Part of a small language model's weights.
Size: 9 layers, width 384, MLP 1024 GeGLU, vocabulary 2048, 16.7M parameters.
Architecture: RMSNorm before and after each block, rotary positions, no biases in attention or MLP, tied embeddings, capped logits.
Training: 591M tokens, 9020 steps.
Each number is 128 + 24 x the weight over the matrix's rms, rounded and kept within 0 to 255. Layers, rows and columns count from 0. Numbers have three digits each.

# layer 3 attention output, 384x384, rms 0.253, rows 124-157, columns 0-191
139151158108101126165121123157129125133097127119162131153145098110119144121121143117127136124148126093147163167128126171135131104133104111132172130118135097152153091108099110165138117114125132109128140132148132135158147118116121132138109143149146159180128090127117154122155148153148156077143144089139143091104142148134178142121120140093139120072143146113118132153154123146103149099139076120109136119106137068133121105134141107103123134109133132149157139160076152079079119135157078140118144155122129135153129139140090148134160088114105136112136151141079155099148144126150149141
117122140151089123133162175138122129116131115137137105089146122152118105149141159101158115167142148164097124098173148173144106113175130099131114144096149116139091129107118122139140122102128153141137133191118146122129165141104139098091140138120109121129134151091114128175121098123095170131114095164126106110120182152132099151123100158128158134157124145123124113113152135113101100133140089145145149112131133155104117090160148084134125154140163122106190114165106162113148081161134115143119187109099125106143106130130130126122171128095133127086171098146167107158150128157117107135
103150128163138136134120149115115128141110128162097162129128068127119124118110126132142152108099113128169111170170110101102086113121116131146138134166165159103120148120123133129141136136185116124128165193090122159172125117131120128110125146150100131099144140082132143155134144139132115147103064139130155125157148117150125185127174161096135112155150110115140184142072120142125133162104110142108079101088149122114188121126099131105140111107165159117135131138122133111114133107137132099155166110167102132112106123139096095141109170126143122097121157137126123134124169129106149150
106126103131147126139123165148189098091146143156124110121149145107103102086154094174137119113127121125163130096154121135102108204123102095135126148107117126132146138133133157135145091115090160126126120129110148100093097126117073137135188081122114154139124137098136115154144143123149108123097151111097137100115122093110126141129154149137120106125169116095151123170137122134116126125125147128086182144170161106157096088153105093147156178131099170131140082126134099096175143123117148144110093112094086143119120105099125114144110109133130141145124142110129128137139111120168142122
126141128176151112124154110169111136099162112113159111145139095114124153170092139118111130137117123087101138124152114111081118107136123131145107119121092107093099130131110166121177119156099136114113133104112150143110145133130116124119115177096150144092161142139156122119141154147129178109098067101134111131132126150108098108170086108135112171106087104143115125145109127098132134114113126132152138121156132116125137144146122163123148134092117120108151128134128132102162115123134101160122110119134118155102086098159119125098160151124110130134121119092124143085141109093121136121
153125132107132178158127093131161135117130103152087135143143153108122114153138123125150102146086144078095157121075149151169147157075137138099110110140160163158082113165127126103149149129109138150098118134135120176137150153104176126115147125146120116110124145112135114150139112105161114147114100123142143117146118107119114110100111103149126123143174133120123117111153110103092134132154173115129125102088149130159118129080105139146120140124115117121111115128130146156127109102165104124134130120120151097157139154127120101115153114134140130170123163173104117087131149138143141137
099114160083159157149128142122143118112165085124123156138130135125127082125141111101121126089177165123164162156157156110139158150102125105152180115121121113171123079072173137141131121099132116158135150137106131140106132140155160109148148153149110138106124143127101127115158155077144116138109101140101134114106135081119113118144130083138128161101144108124124123089130138177134128140128189141158125114130075120122152155107128120180147118102074110112135123135095130117160167149154125106180165111168132108148153097101120123133137147135141056132129131134080136098138121127134140103
136151120146136162128146130061156118119129154116072113151133115181125142133114104157125127116135169126155114121094126124135085142165124129135096125121154138130142075151123150101099170154146118093143192130072091117126110130138160089171127123146091137124100127119100107107146143111078092155124122138133139108167097120099157117151154134159116140101092112156169110113102148078113122139123168145142150135151172134099150153139065088120111115112136133185147111101106190150138108138111090097098202160093074097079101090157117106146157152135103115107106173084176152145133143134142115123
095177166093117120096147152134098081147142087077126151093135111104143124137128123095158105116117143132148126165146137130110137089074119174096103118102128120119143129149119148119128127124152150089119115098102158105098149149158200129161116145103110101105141166052096141150119107132113105106103164125129083161117146117134156116114102185127125117153128144115128101131115129072137107111149109109144149122140152128120094105111147109123118114134137118109155122104144124143100125107124119144110117147120088151135151129154132154174146131115153128146071147101093133154112162133140159133
131123099081126150164138131071106118159151099170151139123181142141150147121131163107139148152111104110148122125138113143046103127151127101088131120183189107098155091139115136087158143128113159133161118093153112112110150071141164128105135110108117110144118111110141137100118138168158141159116109097136096129150128128142118136146151165131103118134163120114070171108134143173151112156110084167133161130126152131147121086100099138137111157134110138116106094120113111138117139158158148098132159158155156127125124122100116123130106135128128158150137044177084150081126154135135133105
177115093079124116157117133105115108113128133139147078095104151157146138108156167155123098093127166130145095094127139138107091127150114184146082137128159124156129075120148098144094134122092102129127149114109141135103116115115154156118150098111117124141113116146124115129120130105164136103106137163107157125131138119124141136167140106141115100141152107109142081140137140153113115095116164116104153130140099094112123136134138127123122111088114134114092107137143116144120108121090121126117111177133098081156131150150093122114116073121126155126120136120137145141107149099126131103
124137097106097113111152104140154131143152160117106165172138124104121120127125120128167123152122129124129106156127142116136150112210142162107132136137152126127114114117166096133149100172124121157123139123112083127095142151114152157140141148102152129098152120172142130145138165117200168171093150139125103175134147143118160145144103137099148132113156118119160105150125129108114152088170149132138107135138171129121133108088117122121117128103118093111124164087156161107118128150116086091128090147107131136141117131121112122097129116098137131084121161110163130167130119116116172144
154142088117088091124110131153136157103123131133125105098123095106102127133124120121170146167137101082093106144093153087108065105111123092108145131138093144133099140160144112112079117134136157118153105101150146145152157119158131123110109123104108153136177101081141079095139133129092115117140135097105151135124165106157126109166105135161120094121085075076131158106074120146128093121107128123127156141131089136085136121138180163152102131112159155167146154150129134130137124164085129134121116125104129092115124115126122113150126119157173137122146124136084150146154112128141132140
196111107149183142119087109140109160176116122131165120129139148146131130161101134094115094131139118137092113112154104155161142128141153143064100132122125132146102172133119101098077119121137097156148149144108136129096118143131126146146095117100152102078144140112162142130109165134164102110118116082115101114130106132101143160157100130104118136191140138148151127129110125102109131140137150158145148136114111112119144161143103160112117102149108123146071093185171119155177135109145121102138084172122149084061104119131161144125081134135200150111108133168195173121099153112106130131
141127132150141110140165154136132137120111137138113103112133141120115123136130157077109141151168107141154107102118140139123104119099112124111188126134141147095145140114092118153167139100165156121129124083146103116136085136171115122117147150138156109135120122160114104164150119131104124139114100126103137111094126097114135126110098128144103148098137066129145156148150087146163123143141107080120145130088095129142155155132125113160148151123127203215073140136109111155151160132096133186102121115106116101102125162109150154147095101117085135146177109185108147163163094152091121126
155118108111135136110127059128158088134109162121142146141118106143120099136137080142146147154164148085112101141138141127166115125118166096133140121135131146126105191118154153154168110130115106154107165126124143107075165136114157184117145117108133105115135120131140148133165126170132162120119148142097156148115155168120127112118092125139132134095186115167107123102126158146103101120133152102124130160160130177167110132101101120127118181107098113092113109157123105160112116138106147123161147097137180145148149133148089102119083086129146081126116147131135133090154155131096135133
131163107161119089157119136139146130118120131150143145123117134114118144120130131195147119144118119124165140111164129137119154122114138129135150127152131156096139127151109106130148149142087126159148113098143104133134163106141091096129160163100130118088103139127140134163174107115135113131126142127136147149118134090097152146129113130181134121102112133112110093110076104128100155111104094092153096122121086092146132125115136148117156138145106102116146155149141135134111164115134120115145150148144104099164110200132096102148127148157132126140137078122132157157122084194146091165
127145154123167145190159123139141138085093108127147094153133150141125122095165114148132107134117149068111132107096147133104136142155164107126166110136158125077156132096090142146092069136111135151110146108091105132111085138174148115133157143143111092129132166100118108098140152130137134144080128132140170163150116101168155139137105143114145147111156124153158115155147105130157154085129150144132114136077149138125133097097123141166112103128082082129109152043148123121122114111105137110154109138106115151111133174122111089123093135125183102149153122118115114143104118153132129172
112135089115106133119105146134145144152076106178110110107159092126165121153158137140111089136077146110091130119149160134100114111089155188128138120114118121188105131114094082144096151126122177158144161131130159142098135139159122170082139155115151122143147130116102132156135129140122106165168142107158137117117123087159126131139113140129107132142142156144108123106132052119151114128122135119136097074102130109130108131124136124138130114123130130085124101147174135070114129138156126126122128120089114165129104114075103116163126096118148125112077159177118097104157118140149080135
111065098118129080104103120098127112129148138110147131138176163080122168144142136108078120150125128107114105085126100131117126140144065074117140141147125145110130085129112153149131145136153112142141089126106117172101134112156127085103154135081137099154154138127178177134157119130136153122140148118096144142159133165129140167101117113110162100130129122132107152131130165136150120155118148140136128129150131100123116109119145107098169153194152077123141127108153148137114150100142137161134124113163125152134120125093164105126165149152133110138162126152147095108133130074120138132
077115133121164168125123130080135127153145130139115118114110139085142110171088113155131144178095121130142077133155134133090129149117095117169149139106140124096138112139163166153159092142132113150136093159135126116111150098118124140137113140106146134152127087156125144103140136122085189094166103125110099131129165141128119148127131104071144095109135131143156152116136114089105120149163130155106138116119144119125164147116126158098116158108132123075150132115122120105127141094154156137075173141165104103167107123135155115061154136121124072124131110101197143113107106136143118138
160101118111113126162136135096089114108147078141170154099084087140103129139128167106114119096123139142119143144130092153130113146137126110129060129149117132100111102117162161112118125107098137157126108128199101090128097086116126168147087124117141145152121138114179185118100100130150168114095127111072144119157117148168102104133074117136090165146138156119126132114128087095198117090076157119129147142130168134133135079088166096148148142124204149071107142080156122155121127089154150101131085129111145102119120121148058128101179106132100110127086092132103172148160126172092137116
097114098106138104133162112108113134139112171161127122148101144135089107122127148118148133124146127112151102093135170146136159131140136158157128162163142130131092091130096148117129106159153161140131125120141104149152128103110100158147181148124104172123138138138123183081152146112118097136129161112138103113121138100119117149097091169150119122122125123163125108151135160133138115121202074163139144150128078106138158105160099113133137074114164133113181113110102161129090173092103135112116123131103129104106095107122151051114134142142150120109119126107087122157105145159151104136
142116149098149127162162141160123114112136155149135129142113150146116150141131173127147135164125074130128134149071112100129168134144185093107126101117131123125122144107113166092156121120144105086162127177107154143117101070139129108083181119100140097150110135083134129101099135124117141168105175127100104151111121108134144148117126107144145148166159126133120097168144146125127110151131099149136102123134122144102132125150109061132147101147127123169089138118089129123148134128136111126124136173136163102124129131155098096126098179066116157148140124133140125141099102085163088093
115091149107101154108194118111142181124063127106144129159132138144098135192123091094121143124150110111184181111104091093080146136165131109116107167109101113130134121131105184136175160123139167106153092164080141117120132132152115128131085140162107110142133127079103166094140141135123135112194102111113091173125147098117177155112133122124134124173113090110140146136120164143177192115133083119127111116141142115118112137144088124130101130138109137123123131108137097093108122157105157142087131087143127107094133118121165126152136149144153128094131096126104151118108129117152136126
091138090114165150098083127109149069092147102131121143128111107097110121135122158096106053145136134124120122107111138162109165138115166141173099103122181154118092155133121103166124127128164119114120153153184149149153134153138109121142130139116098176113111131084151138104136083120118108121119112089162119117162121119093112147104137131067126143132148127107162134135154136152143125136088135127158098109118138159139182105122136131134156139085139118132133085115142076112177123155115141104118120144112138132120114120133081143108139130116109104142103095117125163105149107109137102164
147144065145120098100118103120118146154119133107093153088104139135099128098098149111152101141133097190125139098096160149139158138111141142134158134133126111166132076120146143093067120130138178164085135155117118137120134131155106053155128165119135126133091116099131186123101116117112142090146094137139060123096077159154128128144151122127116124107127169137112177183102104136184126088152155124142119143117151108110109147159139143111123092112086131109149118105144132125118097121186155127152149150173090141112140114134153090140108124122139171126104093156125130150093121104132152139
162130106103152113103125072169069095151115100086125093122116134162128116129127116092150127095139141133125181144128131089132112084175109158123147131083138185100133131134123123156102137123134115110140113122093125118096119095139101108137158137121159126152134127128136114162094163105155163158102121164160162144130182141154110171115161155137171130130164132183075149133122128139142103132143085143104122120125123176149111092097099138124149100133085160182162178133134131089158103116118186151128131107143108165117099085153145101135077097113132144139115133130099124147163154129106121132
112101123122143113097086107194147163136125111108129137147131160089099111154092116145160138126120150128124146109162135153119081110089116136094159119127109114114151097122133100146132128094106110095077122128134124115158109094129152110123137154169105181143124146110153103118108066114155145155166121103114128152136128151117152151111103128112098079123120132150136128136096125134151108121091132101116084139096128176147127137080110143125125108148131081153118179079151153172102127095137133148140166140126106159105105138151086086155143153119164113074151126167165140146085181144174145155
110115134116110183115116110139077138114145158115148128119108083174119135115124118114168142148127112128137079118103141146157164106116103134173089154076155126157150113139186081118111072128092155130131126139151138146162146117172126129094113135104124136124131143131126140142118146144149121097116155107148175156142153138142120147148136089120099125129117111148109122126182102082132126088143134102146151103149157130128138152137124153183120152154134150142085131055143103130135144127108171126134103140135134149119143123093080088085097150101165134129135122114159135075108161088105123148
165150166142133148130121112130183098124126130146115103116137095160167117118140157147139121136186147128130088137143092118150073119110134153142123146157186110109119181118140143106124169131149116120122109088104123144100124204144065156108154179142109142134129151100150103154148149169128126147097114108145096128162174150136108086126089064117113105092110129147143121136102137100105154174124130079096119179124113166118118102134103129136144154159128119113163107155137146113106123067104159148149102091080126139102166153129111094141106129167107144101110152148108108141142097141114104114
155134125123115162121115123174102137112096146139125128131126147126086074142126103152096074152091123084121090144149109143107084144150121156146108124159189105150108151089114151112129158134161139144179115127150118139086149124135157089102103152116112123145136162128130131130094124086137153126072128128149120101123102130113141101118127159156150113102125160124099119140114142135113134099113163100138104128126085135162129149101127137131140123150162121122138122124170140122080081089140156113132106127097102107098134153152114102151139105084126142130144164156140120077145170119121128126
140164130127154117151121165126128157142156095153121166090128164156097135118110115119164094123134113122128149102087120129143129087169100130143110135138140087087159109140131151108134110170194150138111126175097121149143157144153142120145185158155137143120107144149106107162155122120108156133119115102089112193128132083125122122154126109144160103103136105142119132163122090114091110121148171081124195148115119142119133114141128111107163098079114164136107172096070143157097130148115162106166130139148152129112151135149144125135126109126089159153139085121147081134147141133116119124
181146101131105143147121104129107132123124119139157115158155083137100129142105134153169151159124126139160100124111126149109138137108127091101100132141112100125119127147127096108114134090150145099116118166130128125084148141179152112124114136126144131121140135100161134125140144141154117094120145142128097113140140131142157104126081055179164150139126140118102151123181091136124132120160109179102141129137136105091130148118177116201124127172088144109116119141141122117138110122153095119136131092127108141150118119099088115139154138154129117141131183133125139153140122127126123094